Part of a small language model's weights: RMSNorm before each block, no biases in attention or MLP.
Each number is 128 + 24 x the weight over its row's rms, rounded and kept within 0 to 255. Layers, rows and columns count from 0. Numbers have three digits each. The size before them is the row's rms in percent of the matrix's.

# layer 9 MLP gate, 832x320, rms 0.106, rows 103-114, columns 80-159
104:118152124143132127153072113179122095122090114118104166099129138125146103131107138152082111166130121090139117095136146116142197121097134103116160075153137129176100165153112123147155116130096149101136115090119113143119121096144104088199128142
107:112096141130120164157160119133159134125125120122154087100167152114115152130131140138132112102135119152122101095145100146167109064135101146125102133131119103161128128119130121104138151133103116153137091061147097114107157103127104175103070167
100:124131157130133147133133152121129142194126106105087111124118158131097156160116146147170072158134108152131125087137112149120138137115116145159099110141127123131163166128111145146128105137132129108130121133120087120109121107120144157086135115
096:172117131096104151105165149128125105149095098147155068112133157115151094131135176123133147173155131114118066084119133172149156108150124153119138152130125073129117167115111129151166137122124131109084133164131108180113105154095114145134140141
102:128128093131125124129154109126115164187166095154128114129120108159089143100136111142124108152136151126133085132171150148111132111140120132149140137183153116104122155101077131130113171114114133129116096136088139149090154129144165113057100124
101:115153138109154154154153130117135128133147140115130125128135121084131130178136118097170166088143085149138115135139092132125157097098109091151138123172150117103120130077149145107109110149107102122132100145093162145132124140142140138117098124
094:142118119080131151096114129110190110130116130115152119157123147169139127105159127147126170136158146136187161117114116168151132104115121158144121161103129160155158115101179153132120104115161119149152146136184102104147085140124132115153116152
103:155115154154093115145128111128111117125090190085139122130118122101130120184160184129148141066123075117127097111137093134125112140110131119141124140098134129108157134098148136151124186139143182132184163128150153110120140084131145135167151157
086:123127132094065116109098137141125095122124082100157107099137138129115140168100092153156147148120091121133106138122152145090103124121133104116116135114096105188125135110168169124086124104156132138102150094129121140106125131131139127136127120
092:143134179142156129077129126156122090094115098175116156109142100121131141121153101110156151121121140111140109101093127125126089127140103085110103144084143170105114143111145155138144148096154131135078141117126086165171130114166158154146111134
099:122114179178102119093082130100131132120137136174198077105125152092129164126140168143135132088126121124118201140136110116148126148164116131130101086134171106140131099100178108147150144175119139115111127127105152151109138124115107103160147124
094:163131131130089130110100129152077137128080144167116121178116165124144092091135104142145107156127112123161141144111196163099128132112118111124136119150156141137113105131125137109148116134123160114119095137121128097096118146127130128148112128
# layer 9 MLP up, 832x320, rms 0.112, rows 103-114, columns 80-159
097:140135150108159167157125159126168129142114136122151138112124100178143145137149121124101149143100126107134113119113155115091086170127145087111141106132061125127133096146163100143095115094160137150120137113128131119095137113114092133151130130
109:134114143121149163087133148130137152115141101125111139181141115105100148164088135140114149144093095112113151151134131136134117128129140161073121145142147132126150157120151108121130124105144137146151094162116132132125079158153111112110130092
092:145110151102108076081130115110100057142120123091136149102112157142131149146119132150118125145131083109085090126142130099111172128123157107152110124112132123122117089158115133115164113152085109144143126086160162172102129121145104132085125124
101:142155135097137134124145090129164120164168136134189087133081107155141139104125150092126108145124158091124154126173140142127114128192111116160160113137078127115114148117122109153098140131165137145062111113131124094109114094143116173106132156
099:104102144091161137080164119129127168131114123121143129129136091123066132119081159156125116097137118143090107141126152080114095091130107163129157120119105146136098113135130105126155156161128123150142096085116158120139107125088124107133097082
096:107152123141165135123091131126142088107134125100109124116139095123127137163137098114144113143149117074115161177132130160125162086167056137086170140127107142149116122111147157171133142107110177096093145120161118158141139084113119143128117147
094:099098081079162122120113122140160130101092133121106138160127111145158117149149116095120136135113139136115131072125102139108113145089130163142134116114107169109141150133130148123135128145087136130120168161134124171111152120145149089144158141
099:122139107129115142137136115148124104151108099173163108131147130120116118093139131139122098167154100141120134127142113115154112139132113178113114183131132085128112144150134120119155163142149128141118108074141111130164144150124130131071140089
080:149109120106153122111120109145105093116159112148132110088158126141128144144122078100109123127172116133161128112088109123105107144128120130142079109117125135158143178059128094107114112104081135137141174126108127137156072147163116151124147164
104:112122084131140143153099151095119175184157130079086135163117134146120130152125127143110112133151132134129148165165120162138144144125108095103121089169110139163112150128086137119099148170104127132179125133122150083094134151088124114136110131
097:160149143164111137141139146134100093147142092103147134148104130124118141135103140101133146083103152115189105155148094122120098123111140130158155108113120106124207114135175114172159143107115103106138125090116122120153112096096079101150137106
094:191121160159085154123110115120111154107110103157135123132098164188162129083149144154123074167147127113129133108175129153134125157135115165130129157177147118132121114139147141129120119095195095161140147115129116180163125125164100090116114102
# layer 9 MLP down (transposed), 832x320, rms 0.0404, rows 103-113, columns 80-159
099:142141127134157103103101135104142100091167115108108141097112142127111114139112128114110129106093146099057108158128110112135117107106102110106135091147142103100143076126150113146135128113121133128117152084152150144143152094095106118162144144
108:120137155158110082173116148128136112102142139142139154134115113106105128175109150107114167104157105076138113156125154110107085136118085165120137162138130152125071149115154105135114131113111122142128133129130123133149113143176139081157113107
095:120133117073154171093090113142139057153120110113126116104138157133112128130118108140113179110128145116155133146129093132178105139102107158143170116097079173105175113148100119155097144119090136126112103159147129078144160182130155120162095103
098:090138142119111150159121129135129087138149161142129175122086116108122172149105159106085117178113093143138067169148148142147129130152140148144091115184136097085121154090128093136123145089157116157134159136111174164164121123123135113115106159
102:120147173125142100140109148127114166137138074114115101145158103107106118089076114128121089199136147108116083143120111115114091100099108112142132140144139138162121142156119106136113123129155146118130098168114130117125080103115125149170127130
096:122134151113108114147122128144136143148119117155136123155148112165089109112087151143130159139113122138123114119137123144033132126140135121099127135093055137123108179151109146122113128128125161065111129147113123149083113153144123123184113151
097:068143173146158101106149133156070131083139140131113108128127126152128133122113132113138161088133134148094151158143116130109153149136106112135131090106150132144104119097087194133120086164136135123112146104143097119144130126131132112106137170
097:173123105104157144119094123110101156120152114110126096159147136144104152085112102167115144123158126143148125134106127122103146151115084108102149154103112087132103087092149133101112159144154110116157107146134131143140124188128124104103127117
093:136161161156167094118140126140113116141122141110125136153087121125118119110164185144123100119133127104134108124178106113134114126126132142102174121140125174088139103107108115089126123137102117108131113144139108118132142159126120122148101127
110:114106098118132117121118135150113121115146116137119137148140138134138113121174176112115109150073154108095143128114116141107146118140120145112136062119127153085131152136038112128148153145136124114119135152130110165151131111141098123149098106
100:130123122136124113119102164131112129127121161120114139124122118108165113113141164143144172137096110099102152126087143096109161163155153193137102145126125090129141063136084128144128108126119135131142134116141133112099148161126136183132132160